Part of a small language model's weights.
Size: 9 layers, width 256, MLP 1024 squared leaky ReLU, vocabulary 6539.
Architecture: RMSNorm before each block, rotary positions, normalized queries and keys, normalized values.
Each number is 500 + 25 x the weight over its row's rms, rounded and kept within 0 to 999. Layers, rows and columns count from 0. Numbers have three digits each. The size before them is the row's rms in percent of the matrix's.

# layer 6 MLP up, 1024x256, rms 0.111, rows 711-916, columns 224-255
107:497518502489512510493540464491525509533491522499474512504528519494433482500479499495512510453499
101:509499447500460468516536487509470523498511466510465475529480504463471504500501542532515514512521
098:536508511488477530488494506496482492509500522484473567510502498521498481488503472514518520486505
104:500515515501490495504555471535466524522489502492498534484507483524512504507466479496493496461480
103:537515478518474534497501495466451501523491472530503492484499526488516496498510523467484469468473
103:476521515495492479499490490461510513523518451516528541485519505510469521506514535490494493496514
092:517463522480540535536520492469480467484525521503472471504523527490511441473512524494497500475507
098:516507527475464502497523512569513474536499485500514488498465540471480498506489546488475489501477
101:492473522496469462492488519509523531521509484477487537528488505512515482493508503515493482475529
095:510487527494552541502475465518484467514469519456504492510523517506465480486478494516491517542512
095:512515559449504486533499428516463482524495487507484453478494466517506523478507514421498519467488
098:488475533489489518499515492470469495510494492510495522453468496510507481484521531500511526495497
101:511479500528528510515511473531538536502464497510483504468543488521512458493516506500504499495493
091:487527503502498515497494521506469539459499539496510473528471478506533467524468514559495513503539
099:486506521457506448506503518517504501523484506502493496480525503495512457496470502537520517497494
102:550462546481524466466507511523497508448527458486476463456540537486483477452506505485483443524495
099:515495525457521506560497495503473429511462495515501524470489488544501516467514468469471545508481
096:504498501496538523506484434483481482508524453499546482514508504508507514494549498534487491504488
099:516514502469543487478500518485522494510490486510488510536517445524502495458513504496454489492446
108:530490517479517549494451483484527491447503494499516547533517470511544513511478534469499508467510
102:508475489455533534540489464500520561495532501460477521512502499494502541501519462545507494528446
104:490507529510516574503452518495503501502492492470512475488534487525495499473485501487512533492494
103:528483518517515476493510449476487506489485435511474508567507468509489501462493535490542510492522
101:495491492533564513488527505458514517515483490487510528511497485501492531490508483518514516496487
094:503511534488495525528511499538512507552496521493516467443510511527509530530529491538439484465532
104:521506514541500513497471446460527508499471512518512520501549525509519531451557512486467504497510
096:479506479493489439499480481438515509481498505466497477503487474509543549525530497545484446517550
098:489506535460529503540511523501525471480456470541534539487501537527522495489472531527541475482506
105:483512479489541527461512511514503471505493534484520466490510489485523479476504497497482518507488
098:503539516543470532515511512508491530533506528511504478489536528554516459510506503455533510528503
093:538508483535513547502518511515490552502500516494462492521502488519506532488514489475485527511490
094:501491490487507502538491501552499494508529524540499463533481468499537478456539471494539549474526
106:536451500485509554472479472511499478545534539511481497517492527492509510508497499485512511483496
100:483442519462494496521451476476478528497486482498510508522550510490487505497542549488515468511497
095:508458509507527502518529520503491528529517515517547531496471459472504501527474581488493439491486
105:468534479491473520497506504594506508521486542500490510525515505499542493489491501528498529506456
100:521505513474445506517545501565488501512504520493510519487486537469458516496495463452485543508482
109:541519508440519524519528523494487499502480501514505504532499517516510574503441508479534487476487
102:489507503518458510486501517514540531469527497480486520522499535514497498549522565507540484502499
102:496439493509473449480558501472482487490504477458505509534505487499474439557486496488477497466481
095:512517467451510483444469467498499487490534526529485426479533460518495515497527542494486512478511
108:527499491516519501491508482468525507430501515486474496549533470526497484519516483515599479507499
108:483508511499506538467470487524484488486499495481474496489461506518483524463492481470513534517533
093:452528476499477545531565466512534498511491503471519518526477519507502498513505516482488506486505
117:488500518449450503483510503497510559466490444522482561496543477477486463507464563476528539490542
092:468503518542494506517510459538506490490513516494451457497514509506511516488479486503496486483520
102:524501502460510497519535497499461487477490509464474524479476496458478524492501529462529474501486
099:507539518531514511485484464486521523510470530503477546518509526470478442507486493513510527486542
099:530485452532467514473488502517485522486494494499506500500512522555516521440502480550547463452480
093:466487559522535521502431515498549477482461504495530477481527477496486478470512503468508554506481
100:519498493501508523522504476523535477505484470460491502560472472521529493518472460527504499520490
101:518510489479539481526515497538541539463515487471503490499512496502447511539463499505464518476519
102:510497479503506493545510499517488543512527477469461534473479472533534505494494491539519486532512
104:494494537469485501501518461470508455524490514509520537479486507478515502508524509483480485541493
099:489522444490500471482485491542493516466494512513508494501489530455471556521495465519476543533473
088:470479500473505531502502527503518518506530522516475510495464542491530492482455476430507474491470
102:509531490454508534513527460457483504540464484462506458494454550492544485477509479536511495497499
100:509468524524468533487508521468500478499482499503485496525539466539495478536539491474529471490500
101:504489553521497529503478508531473535532501471521496519483465512543522497451529464486501500461554
102:529466452551450496487529532477489521525454503494502511512489528519477508508485535518497484464470
107:533474488492534513519530481482503485523473497478492527493508501445488497499467516466510537476500
108:547511474508511466513549522494526502481527480485513508540535435475482532513523538549501517545520
102:491489505478508534478532514489498516457503489514466499513512504464482486539553485452510496486534
104:488499481489544487475481481509483544503526466503470497497503518513521503476468523495511469477475
095:512493517458504503513507534491521531521490535536544532460527491455504509470486453495502517517495
097:476509530534504476435495540528506478524518515487511524500502481494500516478481472519509457479466
105:512516490522499514504483480509469507521525537584487472557499489559519518484472527493529497503473
099:495458508497474474492530471543476506485536536481501506520545476503523521520492524520488496464521
094:515540495491494533497484493491499501521463512532451525536475528483504486515479508473482488479465
102:518486508479495531516519509480505512483489513535467536527539492514487533518495517494485423516551
102:547507499443481496459510460452486503517497528507538510498477501503538491484480516485501564491456
106:428492483536507499502515484522503511488471487459495532504453530495501518476502529482488466483496
095:517511447484503531500507482524509526558510513477498503492524484493465497480499452499479544516499
111:481486455482491503459530525507524510508526509520563494520512493533467489504508505459504528493526
090:495508500528512493470489486502518502521505512479506517473504481522512460461493489476541469533499
108:490488499484485492503527450500474490498524484509543520537477454492533455459481553545508510501507
101:477496501476504496502480456504483461519514494496452486499503457512475462473496478519488503511488
105:540466519527499517550478550478492526467477502529445501462525481493508519511455495463512491540489
095:489452471551477507483460509475541486460512507529463495543471466529523501497465525531530476541477
101:518474530498507488519491486490506493521517526502521537531465518504500538478487502498523510530515
104:526499486475487491499464519520491500522495483531498498512510529514475490475540517503501490489477
104:515450490498474490511522535515496525446459488518502524504491497499543510481454483517486452543498
112:517530505497466466537536481475517515516478517462471473502560469493531503504460480497489519498492
102:525495482519462514526500495526507474492519545513530505471503508513517496502464538478475471484506
107:509522486485532487522472504535500471476482497511468461489515480477523518498534523513530440504453
099:462520465526487511447515504540498520453501503497514467516500533524530508486479502506512476531495
096:542490491478481558530517476483492456480492445483476536501510475491507541513488501495558519505555
105:554478498520488518483511502519495493517479525543504469498481473500531486539549488478537518498491
100:554506491471517524544489527509487477516477527454501473519524508517467420494461498505527506476500
099:502495456499493477463512524463438533539472504495511520505494506486452483503499473482507537490484
089:501548503492476470494506466477537516521479472492505509540522474460499512492492481549468506497483
106:500509512465502510498474493510485501457505504463484502509520508528493442497457519487487532508439
099:460473519514537528437499511508527522513467523489479492492517548463512471515457494494489502499516
105:488509505505474500475485493512492513506543506533487509534483477475518486525471527497485526537462
105:516506518490443512510485540520507524471502528488470471473478445529539483522475482520491493526498
099:546516542503474528510531463523507506488503492507499484493497513512486504494480473556520505539455
099:519491527514491512473479525497520490489494503504517557527576506504461515495509512549444471500514
098:524474499466497477503496524497494493503508506489511510445504550490517512503488511556506512474531
100:460478541546490496491502426484465534501483506484491540489474504465496476482536504489478535496485
103:517476453484541515517477492477497488464432459458499457492462522501460513473490509480504550520502
100:476497496516494518479496473466483489526448526496447498446472486477504488502498543511516480511520
099:498513523538486461514513564516543534500538494510501492501495485516473531486501532451474485494539
100:510489501493475457483513469444476462500534487530502518508549513498493490519527458496514488484484
091:505487558494490521489527526502459504492476454507533489511466515477485459475520497460489452531542
100:521493517521498511516500518491508478495493439474501568545504543526517518510524499507480463495501
100:517445537485531511527514519503511480506475484506509510506490512558514521484458492513510487501497
096:555495496494566558501515503513460498478511504499472492479502488517509507493445501488501493524498
107:487482510490534481500518533514466489478445538475528465490516523481470513530460526516512525562473
101:512467499542489519479496511530503524479517524492514494507486555487515515530524520508461516498508
104:512545558505471553478457469503518496507488511492527468524547496472534490511465505506448485535510
104:505516494431548515471438503468528491515507528478507477515559486478513491527503501488475538510509
092:493433510450512506470491503542495498517455469527532508523542525508489509492507474475475491490484
097:489496478501472472502457507495465468513473503505502521482488502501489461528470521506517498486481
089:474516495454474511452542488532437501458491455499481521473514500492527459466455517505496492476511
099:496513500497512465533499491540482538492510496482514423503539494516472501488520446484531562497502
094:500475548504512543488513532444482493500522512456539514472515482520486472453520479487455498520485
099:495488539485517497493510506537506512503486513497477514505503489505507519513473525517497502524502
102:515481512496498525518483501526515543481457477479493545478495488511473544485493522520518493482527
099:454496474461461513530514559532501477512507505516473484467499529456469501556475487509550515476514
098:543485481518514483481522507499517465538506500473512510514484444438454498468493500532486530534504
104:537487502522500511542501468503518532514490556536543530541513563461453486503492500491476487493510
110:498514497496485501496486463503506518456505482511501536489494481486483514503484476524517480545577
102:481470463485500535485506448488517511460481500473527504528529472445484512531498512509460488549448
099:549469501498491470505477445499536502489517420494504508479487509492465445503534560496513533530485
104:502488474462512512497507513506523524519469517495480518477515505506479507491501501522490507480465
098:506482517529478520471473472544530534455482470482527500529484562464560448489490500503464554532477
110:518475476504522505513476521466517514519497509515505532510499477539479534545460501492503470460510
093:477484519519484569478486509521468523493484501489502522505498554547492483505501471414506443502492
100:516508506502534555469514537508507502492480522519514470532533472503476451539536484512537488520521
099:483556500514466502511484491482489488523483543516485543490505530518489482502477475486504476497506
096:516479508490466510504542534463508452493523495516491455487500480525498479508487472472525522517469
096:545494532478497483500492503513489477494509478570519499513541473469483504534487488478514501490526
096:484470487469464537498490506508462550493471517533509539535475532536526531489535501473528513491493
093:541509525499488485524522537547484499517503506469501503491525544463526450511530507545472463514452
105:505472522534504524470450475523517504489530462474506533524508511480533497493538469538476483495527
101:556461461499519441523451515493513518528496533546547496509499544516513492502530505505534495549486
102:533525520519508515489502505480514584489503502530455488516495520505491512517491519471507506477507
098:536486498468522526494503517524481488520522472487493482507539537493511490504509513507494499514517
095:547490507490542524528463495487449509481502476524476477507496510513561538526528475498509523513482
100:500541480498481519422529497494482499508516531499492501477465482483501473493468513523448524445516
100:534463475517488492490508475509506508447457531481495470488511475502509475523495558463495553487464
104:542507499536512527461507461495478505506549493511511481476483490481522547491499479514483509464444
105:487539513494497481443518480508511446514464496528515515490503506502529478541531491536509494518481
107:494495524459519494500493532504549490490488471466484485488509522532465483479480477533463505472494
102:496492537483567464471486479483515487509503467483519489460503451471502521507523537495495536471512
103:479478529514492512508489497520475486527512506550522510462473484496503542483511538474515534518520
101:486486541506472502500502521488512512507504488472477521474519491500494517478505483518449508522507
091:536515524490474493479547520535472481461514492511520548498475553551509445499470496507484516470550
095:496486523487510480516515529461495458459446497468523518480533475464511487526519516514482477444513
106:509512509515531489512548526497510492519491469505514498493515537498450486492488481454476464484498
098:525517511452498495485462506473505481500486473498494480509541533530518440525450483500470485497504
103:508508468540525554500500538540499481428532527488541534508497446480458475495450519546470510501516
095:510506500532469482461499500517491499529490472491489491462480517443472468465494489493516519538539
096:517489522535481490516534483490515483476561499522452457522522528552522492567519493493475527464546
097:465493511492485509523486520483511478467522511471479521518454533524514538494536525518512510464478
098:512450493485514489575504495498497536498448497543526504442483500494522485496502498509462541510471
108:487497455523475440497496525500509491524530478484507523473517481548477492529484510515513501540504
101:539490489518491524470534506523474494497469511475512513499458495492527532481481491504503497511515
095:523543502490513521493489523477478521545483501495512466450570451546522495510509558513492505489506
100:538492515484499484470457510522497465479509479540492504487504476454487554499522500500504508535465
104:487502542459529498433465493503497563503541528477472555489515524507488471542501500526490522476483
097:497477502479496523482516491434517522471476516505485517479502558457499456518488466508560494515451
100:511537513523502507532502488536503530490508486457525511473458481521484470453504549509483468499516
108:496504474518523466508479490495498494534499508475570481505508490491418497512470479514505522497519
100:469522506498576487506484515504515513473481502494518475563472486474467501480542493498467490444490
100:535489463524495497492474510525535510512530501509517509536525524534522526467548472479466462520501
105:532508504531506465451504461509500505483504533424487516496442508463495452537509488541504514491532
101:521494567503506513538527487468455544496479474479516468502469480500500510490497516476529521467474
095:516514515490495470533524516530479503477479481464518506513497498486505470509509510483469510500506
098:523501519509513502486492523472469475543518481470513486477478514530507499513505505500532513474462
105:483502517512526504475484494501554460491504485483498514533513526493506485533488513486466527470476
094:493516475515476511491505510490494454507469544518472481521465521476451504508494448482463507498490
098:499509540486473482482499508444506481525494486519522532508486532513498496491494493462514481481504
100:505483516487528503497519496503441514517512509519485493482520462507439506505508513522487481521505
100:520522504470458457504536521484526508469475503469512490500498508526488448527456491479472540498456
090:491475521514466502509473453524483526492525490517462507468502481517461469522492506507482544499504
099:523483484493479492481470507480493510486480516457509537495510491507453511531500526504456471499489
094:506522466505512510510518479498497526490465515531490500503477540488536475486510517528561518531502
097:479513447474472487451495496490514515511450492506531506469504534484522526454517501519515456513495
102:516470501524524486477525472468486467538470516480518471479578500496497450503503503526504502508500
103:524491516518499514512546507531477521517472505491499488495472531516488488522467504489539554503502
101:510484472492523505510514461541506487470499483511524511505514508483485484503487521480500459490553
106:521517483475555544493498527529497526492463514538490505544464481507456522484532501516495481501506
104:516527556506517512559491492524541549459471524495514512540460484504508525472497492474522485437502
096:489486496482521505463487494546519521511489536511515503540449512511493520507483485485508516515498
103:547500510466443574472490534503488526513578534497497459498471482480496479484494497543476502481504
089:500504553489549501497512494523497506537487500491497528485520497473538489496502522498490481494475
112:513477501462496507466489539483524475497517503493497491497527491471438503522490505470515541465483
095:456487506474536509493516498489484497489519511511543475501519513515532491461516510503470472452500
102:517470509516499554503500508455431524474484577532506479503484445476521452473494503534499496493470
095:493498530471487486486506487561501504528477492502500559481498527505461507446500525509515452497522
104:463446450525515501483515501482466468522483497493522520508481500508517528504521517511474538514527
100:543457461542485516482506479495522487463508480510497490498506514480498466466479519490520510515553
100:529464542484491512482503495445487464474512530511459495470467534468519501497508508485534526498524
100:481469484510483519514505525468503506438463492489500474530502496521494460500523513498473497518525
107:495458485513500532492514510504535482448524483500482499489514505479492523518501536516479471512502
085:503500461503462537511497544502483493539480502510521529514527517500502478481516506483528505548484
084:507498500466511508526508493564478507498500486484499457496497516468474440522478485483477590506486
090:497514464506473533509501492478469500518523538453482514523538509481537452481486532534532469510460
109:535499550453504487484466495447555519490465530474495523501480523508484502501480437493495496491499
104:518510481455482495486494517472460461501505529504476495488482454474512503525547502509477480523456
100:459464486510454494527527513519497478439523499496449465511492504557448491500467481480521496517570
091:512509533513448517507503502506469449486512510458484525520512519460514481496464517523447432518471
096:511528498575516532479471531490465526514452438477465480511519490493508498513485496475494534474469
103:521487511529522501483507519478499486531491430500453544513505497502491460470512479525499527520468
097:448442489555483551486482470493545484538524507502459485455482505542523508525467522533459488518446
# layer 6 MLP down (transposed), 1024x256, rms 0.0189, rows 711-915, columns 224-255
101:531521518511559450516519504482459469511512491529539487518524509491543499471499478503522498498492
104:485480505536492474466459481516518508534551502463524491482508503446544517528504527516517530448502
099:546482465539512518484513497475478463517518498541531529501495507558487532526534505524489526471506
096:500526511538523457523524509498549537468525455497487528500491485488471469465480515501504481476517
096:493527514518479513522470459513506449510497524495495513506474478512478494502488513488515472503504
102:510504488553523487480461508503499467494526470487533482522502477485497495508517483509529478482469
101:534494508517499471499553536489492473494472530483534534555476489496483507493466481489505530501507
095:499484486496527484454543524515515465478485469493477453470534472490485494475507487461481500463474
097:475455522491524464440525543506558459472506464525492493538509475523489496444504492538520505509497
101:481496465492530503521526464461451489519482528491491532516492510539522515531500462469496514500466
097:521536481487503494519529487496464532527478496469486541499518494469522499531516501510496505466527
106:459508505485523498485501466520492511497448499499509553476501469535473485510481520480468538475467
096:460541493514485531468512500546482520483514462458499479483525468536477496465475492483476498537505
092:508489474489465497485513433532452497529526510501515496457485522498476490468518521507517540544491
092:516538512553510533501490525481487437506486493505514511519499485486467513547504458506457510512520
103:483548492481536534543505519522541503482515472512491487484533507520524484520496543503530464482460
098:483480469538448487521481511474552508489500442527497531507519476464501495430495479537489542537463
100:510497527514490523508548453464500526529500473497505524522534506467453542534544556527524487497479
097:478556478490432494497484470507483543522501483485531479539535566539483502520493492490492486536488
099:512508496502497544454535511475496489467508489539466522515526484489497492538516518505519500484546
105:500504502505479497509513481536493490455508522468494532489518497474515499496492473492524478519548
108:503526493457493536517464511499494501474514507495503440529521497510482473547487518464504483518476
106:509476493491500482521469488494519454516485468525471453505512495513474493498509534497478498489521
095:505487453517502487491509495460490506438508522521483462469532454492536474506494505540490493483502
095:553532562478530525476509519491482495481515498482505533524505497501494503553489477526489481478479
098:465484507517487475503479528478486463500477498491509464532508458542516525492472524469475499563485
091:500506513509472505586483480558497487478490474453550495506475463492460496493469505508489546472472
096:485490492506491489484486466520512482481484466522471508485521484510502541483502485505496499509453
101:505545504537485498523488510533473485543513509527492516512526531485479505471534516487512502472481
099:496492442496539505512522495493508507521464488504499497486528514497511505537516489510505462454507
095:518486486532533514506535527540452503524505487489498500531487511519472516487529482455481544509480
095:506492501510489477519505473494452519480489473500528511487512479514514520543512462518483541491474
098:468527505494503477483471506504509497508512530493526487506460514488514519508500473514511462516503
100:546502490543467465523477504507489543442483481486498505521502497500497507496493468540535537508521
099:481514526464462489507552505503530514516443453539501481475523525527499470521557443526452513485522
102:500495504511473540468472482508529503514487512501507531491545517485495504517507472461492503471482
096:492541499485482466486504451506507460476474550478530499500505473495504504483477469490502498536454
104:502522488491518517467511527463471520465469500501486483523504528503479536496459459547480502485510
101:503500492458533510558488536500478498547505508515494493495494470485497555484476530443451449480510
100:497492503556522495483468471496490486495521482494488504497504551511492512553522474487515504525517
100:468461475434518548501502511468523516494528499473469469499504545503517530457500484516453501527513
099:545471505472525475518525488541487533484522514514497455494475482528483503516484503507524478462495
106:499541470519524475551465515513484502485504501461465500502532456508469459502484428489500469494544
102:484507476441501491485500526523481515474491476483524503502517532490482499474492514497523498444526
104:501514532522440490512487519535499448474513482490546528518480470459512527504532455489520518508517
099:508521553495531490484440536522473486539522518471505525477507463508483527541519569506484470510514
101:470564530531481510523471485494523517515541433520471443513499482458544523519489521530456554513460
110:487497512499513495493487483539540511530482553524457509488556495454495491507475517547487467539516
096:489504510522497531537511486490484496451480535489537458480504492492513460460494511464485466507515
100:508515499525510504534531475487505510471519503494461459488489514484528446500449502534469493477474
100:519472500534442486509473486492507516467479478526528527498489489465523546476537527502552486491480
094:475520497494504506534488508452484495480494488508536524496482542468508519500512495511524463553491
104:521526482535543487492489511498481518488501481463538475499502519481468458478509498481477486465493
102:497480502463500463469460521452462479464495515486523510473500507505482525532548520486475475547507
089:472492450486510468498513524509432541501517503473512533536523520504524528490507464501527500532498
095:501506527493517502504552504538498482498490509509523513511446490512485472478540499514508524486517
098:492584483494445528493562499489495473498471501489507488486533517474524459502517470462487493455558
096:521496462478496528541500443502500497482497540488515542475502502469564488453511526486487506475470
098:491520459533491462488523507515482503477453541530456504503480520509511515461524475511520495547512
099:562486494474482446506481502513539468462527514499495527487455510484501477518499462446501513498492
100:553501474530479501501470501532492485482490457545510506506521536480519506475500495510491533490463
104:542450538503558468491528498512509523523472521518469503475532511510450489531510525514500522493538
101:443505511485486494484519500541528540510469522445534497550501478505479462493515528485506504504498
109:501504553488503507465523453492527548499509499522509527470493555489494476512501508527505487528529
100:488460512476500488491486524497525526530503503500517497482522487501466532544513501499483499502477
100:476483496514519429510501548465467492496477481508485501521497506484542506513534512511535468537492
098:509501490512493496464476489511458500469511541519479460509457487512520498541498505504515517532516
102:467506499512494520483518535474546526505533485521453463510530449555543544505485514515489483439494
097:524458474535521501512499519496496496482471426527490506511497494519535489526531450477487519505511
104:495524487457513478491552471527482482499497500499489488485517482521478478472472459545489478519477
092:478497520498471466537513478492488525510491540507505447520525513508570493480478498507466514478471
108:477485484513495561495512519507536554472484436490477507480474515502498473495480529493511473506486
107:540537520482498491486471486460531550484501481504548503501501538519514523464465520481506486529514
103:478524516521520510551463523474517498459512544499509460504472470506483540491510470456439504470514
091:486490514496479489498527514481516488496524486505482451519530522430466532489515508477475549469501
100:505523468479512525490525503481479483516548518509505516512493488566507492483501527507490488532497
106:541487502486507502511537502465495483502475531509558490513478513522490478498514518469495474534530
097:500484502525484532507483508497505505489482522537524527456468502548487500513476471522436487492475
098:525517487428507502496501494501458524516511489571508492489522540500480483503490474457505513508514
100:477490530508491495509522526510504454500516512477480479476526500510517476517521506485488516503526
098:516503511467468492491520530524525510527490463491486494538563483487458519479519486473503490544493
102:476466469520501496496449494474515504506533504537509501535534533497472481457490460469501501497499
107:501512470473452475499466464510479509514520516520549496512520484525472512516470504474537510474514
102:521517548504565525495510517530525504533482470525502511531506519525505472503546501554450492481536
102:544489498475492538530513477545518525493496485451510565512506510470509533528511525514516519516474
097:480502549506484501529521529502503499524472501504538475476520503512508490523538518475495498533533
097:496489487534494488455480508463478520528531480493517510432477489486468500516510496487457462548520
096:463485504524506503505495522500500561523498504464481517463546540490557453480547499514490472517487
104:460537496439511494531523503532497488516512481494492503531459513493530503492480480515489449559484
106:487503489465524523489474524450555534533463514487527534458478504498497520419501495504466489546505
095:509552501489466483508484515535503511499544493456457481518502464461498490505481506509547528504510
103:498521517502499466511507526492509516522500479490497462481512484582490490518502550507497489514541
104:481537497497487485492459496495489514507483467508458506509518478502522489509455539473471480504509
102:540494510478510481482408466498481484474521482549528509481491505490494465533500522516505511521532
101:534537515552507489477523442487469536482507504504535513457464528525524509451478510528505479486497
102:510465517463509491482473486484519517491452468485512465501478532492546487490504480498515487561460
099:538533481519508527480486535522463510518463502504563486473485475474511504489524498481501503477498
097:480543511521528492508525497481503470488487465535511523490466470534501512551506506506506538477456
103:509472566511522471468459547511509525517487500464524496494532509529514518554511491499482445482479
106:512468456515529493503525482460519474529536462466484533494505495554489484488490473499495507483482
100:489482477524488444525502530494510533516557501434493527571469477489540500487533461505512516450521
096:493488490518475537518537471478455497544529567479509505526551519531517537509511479531489493489476
100:520496537499502491513513509510499498500502488474495524513477524513438476457525499517451476519500
086:466498466509457458452528492487483476524507468512519486490466503474491508522507535498509459511496
106:469523485528536502489493490518517526513476462487524504486506487478539510512454510540468549492495
104:458517480517445504460489489475520529462524578510521481521514493490549510489480507496530482480540
097:443490470526465491527535506495535466520506445496490518504458522516497515539506474537513468466482
113:504505521499548508487487469569495498531459545508500482525484526463509509516490515520486541533528
107:476510504421484454523499511559538479489484494489538495488478490520521515478484486522500523488513
106:499465523486506484514516544519459491502522542499479507458492480460509487469506464510498500465510
105:472504486469539492469467497495519506502470501461506515540530528481515483485473492504490507472534
098:508515527472521509470508457469519446509502468527471504470443503527490471495488486500479527478510
102:472516488543501515506509489492462530508506513508498501529476515535493487502468511463503496478515
091:506492527525517482519470507479488469458496477512510493501482534513537540502473473509485504505500
103:487509451509472528502460511531469474497497545532515518518516513475514494490473486432516507511499
095:515472498525477501483489483530534493491554540555532497498451505536496496494532537507523501483476
091:525508523548457517534506515471495436475521511512497496474508484497457493495505462500521449456497
102:517456514501512522559514498540504547449483501485467515487524489539507456499516499485477487505474
108:479515519480509507482486541413480526522524465455531516498503483505538518525489494529522489520479
095:508509512530520458517480572488508538519504560476499521468528513509525509489473444483518506492502
098:483497479515493459449499466493496530518532518532444487461515518486469484520496472520483481500530
112:516506522525506506511504482455456453547476502524542503505497512495541493483485496476489479514490
107:486474505486498539503505477537497481526537510524506510492478462502496514512496512474499553544458
102:496496517533477494493486515491504521507487473507478511452499509485477463475508490515515500513506
105:496507482548494528481497483511517507503510452499518480488538538476507501535451509547497504493494
104:520514507528498489474474529515501521518481497537487539518468483526548485502520468501501479484468
098:495501464525536453502485467506486523519533515523481477505469449522495503503507514505533504489534
095:481491478502490491445524493508533451494517470440517464476480434496485521571477499550523505510517
104:515517467521536472488487504514450493483517490473483511487495521499498497542549475499473512495505
101:497478481493496517485499496516510546535470476495486487444496497467511526424516508458473489536497
095:469488517455514499496483509518537464504507547511521503489516502459507511473480498528484478542519
103:493503512502481497574511486506491455504515477482504489502460533492545466518461488498484490547507
095:514487464462508476511491479474447512517532480510475479460520500497506514466509536498528487489442
092:471496451520490502491468520540486548477496534521478514498474483516514518518484475521492466507496
104:503518541471495506516501456471483534477544467467508483493499471498468500461467507487462484486543
101:530470494472486507493475484518511498506507533558520516477536478445499473490541521465463523464537
101:512528534493484509509522514498479530476446440521520482460493516527515480521490502504544548508491
102:512509511468473504532485547469488534528513565520501483545508457517524465527472484482459513521476
099:482513521468568517524497515519525465495516475506512527481494491530499508506522506525444509509438
094:484484470517539426528484494476519513491534453479520512528501498514518505469519483491505522536500
097:542532502481504519523531481540532492499462495493506522489500474516483530529447493485517489460490
112:491477468522497474459524490472506487538498491464483527505492500486539472512490469476535482482524
104:500482501482495486484502472498466478489497493528491523526471521470475473495522508464462539523494
105:554515508514512525530513506547507495504498501499494521525504479517510471449505455480460464452479
102:435480469490520448480541503503474495531508452467514464503490478505482503510475475492491489464544
105:484493498498479490494511486554471552472500502501539497508483532530551481529521504502519526478529
096:491488519484514497532512516479506505471473475522491507501514502499465512504505487508534475485467
093:499574531556491463486502526511499508498498511495486519485515485522514512537520506455466491479488
102:509483474469479500472509524541493525511473535460471491519517528475498559516476505509468506516542
110:516513478496512489516485473488514475480525498482522501497509464520513486434433501481488509542483
096:513492494485470503544482525464473476512491534483505457469513486494477508509490500496497508495491
102:477495441492478515457489494492503501489524538524527501519536514529530516470451506488539520494478
099:500488538493503495532515572503497518508460487488487544497514457490476485510478517504494513520495
101:510454486443518507485491455526486506477494462493502525523511479519471501492478523493500517469496
104:515490491485490485482498519490508496507496489498468529518507518546427505505495509507472512482457
099:469512466476461522442512527511472492457508505491524494520505515485528492548509539468496527504502
115:489499477511476478493517515526532483511503481495479531470537496575504455529515505491543544518503
103:504529548514507493544493504479497492471516548454507534510501536511529483505502477520504494502480
092:510511541496523460533477472500525511492447512517493495502504506421481500509513515496523502514522
098:445482507512527529488522482527501486510537519487530483498489474472551477526513534466491514533520
104:504492536480513512487546440529466534487536437512534497508512496542465532500526522530497499521507
099:522534513530500466511490470534513489543542481520516476515469490504452551482483497505495464508496
097:494502507504436550475519500533537483564524513518509518500477445478506443513529476507511479471499
103:518495479516478471516491508517498483454538465510524511498489491448503509517501433492468479511552
100:473490493512510525477465539521514477507496505489509544506477490481508516516501493515499483425529
097:458479477466428481467487479474516498494517526510495516483464470489446481541443495525536505462496
106:505499490504516513551538457440526502521475503551552476484481454472468523510511479505462483499502
099:508506512487488525474538464502470523554482470474531497545505530466497486492512519479551494516488
089:489508497525538487513444509496477516479523495460550517524450496491498525490459496473533532519481
101:513491525517520488497548535481524475509463501505497470516531531502492529516502474499469512503505
101:488465518519489522471510510565501493498530495527479501455466474517500512472502485512524497485505
094:497505484510491492527498477474510519558458502483492486493532526475442468477497490508481537532473
097:510528477519483475486489528525481513481469507491514460534472523464517541471543506477453559486516
095:519531477478471509492512513515482465495489549492544453485549545527545475528503533497487551487478
100:472478501507525542515495476467474474517527537513493552510522477494480501514470523476542526510485
100:523534515480537479454504508516493523488506470492500568495512493501471517505520498490491505492442
116:461489482488504515485499462485522483457483505448476503523509518487514519481498519458497485456469
096:494515503486488507506512509485492497466524516500463513489513493507585555491471489473467503502529
102:553516494534506514544428506503511488460515493490495483506497542491431479541497531489516502500521
109:515455500552521488491523497495493475494491463492519495494497526507544496514536502527487489525488
106:515492536464486519511485503471483517538474499533487460498508513495547472474499513493512464482502
096:495479535508523490529539530506495481505502508459484460467504544490476517527496486511504523482469
099:527527520441517532463518511544493498452476473509507514530486482498504484515517500467526471485474
099:450529514461502510521505466490523526499520548494519532480516484480542477518514521488467510482521
100:547489499532497526462488510486530495531521486491497497490554516514464467522513501492478513528517
100:524522465538504467524560539512491506523505472493532523558502492522567452492509532508522536493480
093:547486481512458465478494522508506534524506482502476501485505501417483525504517474503516530502524
112:494524511485492525549473541469505553461539485498486487519521475489482462507472448506499493475490
101:483506493529532471491579462493529536501515509511570497475467496490539531521486503472550477515552
100:519484467478494486479488478522551501544522445485483480523497536487478489520472479457500525510511
101:427456475503486527512493512528489547483482499513474473507560500480520548491503525487492476516484
104:509525493483480529488525510508503512507540466541562471495483529504497514485539495529521454514482
100:482543511519476485517501481515492511509538532485481469524490442518459478514488508481460519475485
099:502515486478489493465520504498489500482438534506450488498528479534561478489476478523508515516451
101:488517499500494488511525466511498487537519517481505502546498527487481461524529495496473530469519
105:480498523500483533489467506524528471509526468475486484522485559516531463519479515544515477488499
085:470517532463531494528520481498498501498489525518492466495490510479523517568476485509447502475491
086:473494505549497480493490531452485505510551504493518440522476515516509502495483510519492531488461
098:531495525481534495510517505491524549517472520542533495479499484468466520500487474521500495492523
106:517474564500521488501530494451521535502466524477516515470458474529529527477478481515501506521517
108:506530536486508471529440496474486465508490481500500515523448527494516497540518518500530496492489
102:514565533496480464487486503523521536535560503529492517483433494444502535484489511515522481506520
093:497528467512476508488459527526500552513510456461494464477495482516509540487516462489494547528505
096:530534501492527507498476447459495487498538461472470522519506475496465535535532490546504501531496
102:491535440514538463502511510519490535449486487489475510509489510456510438501517513502529490499527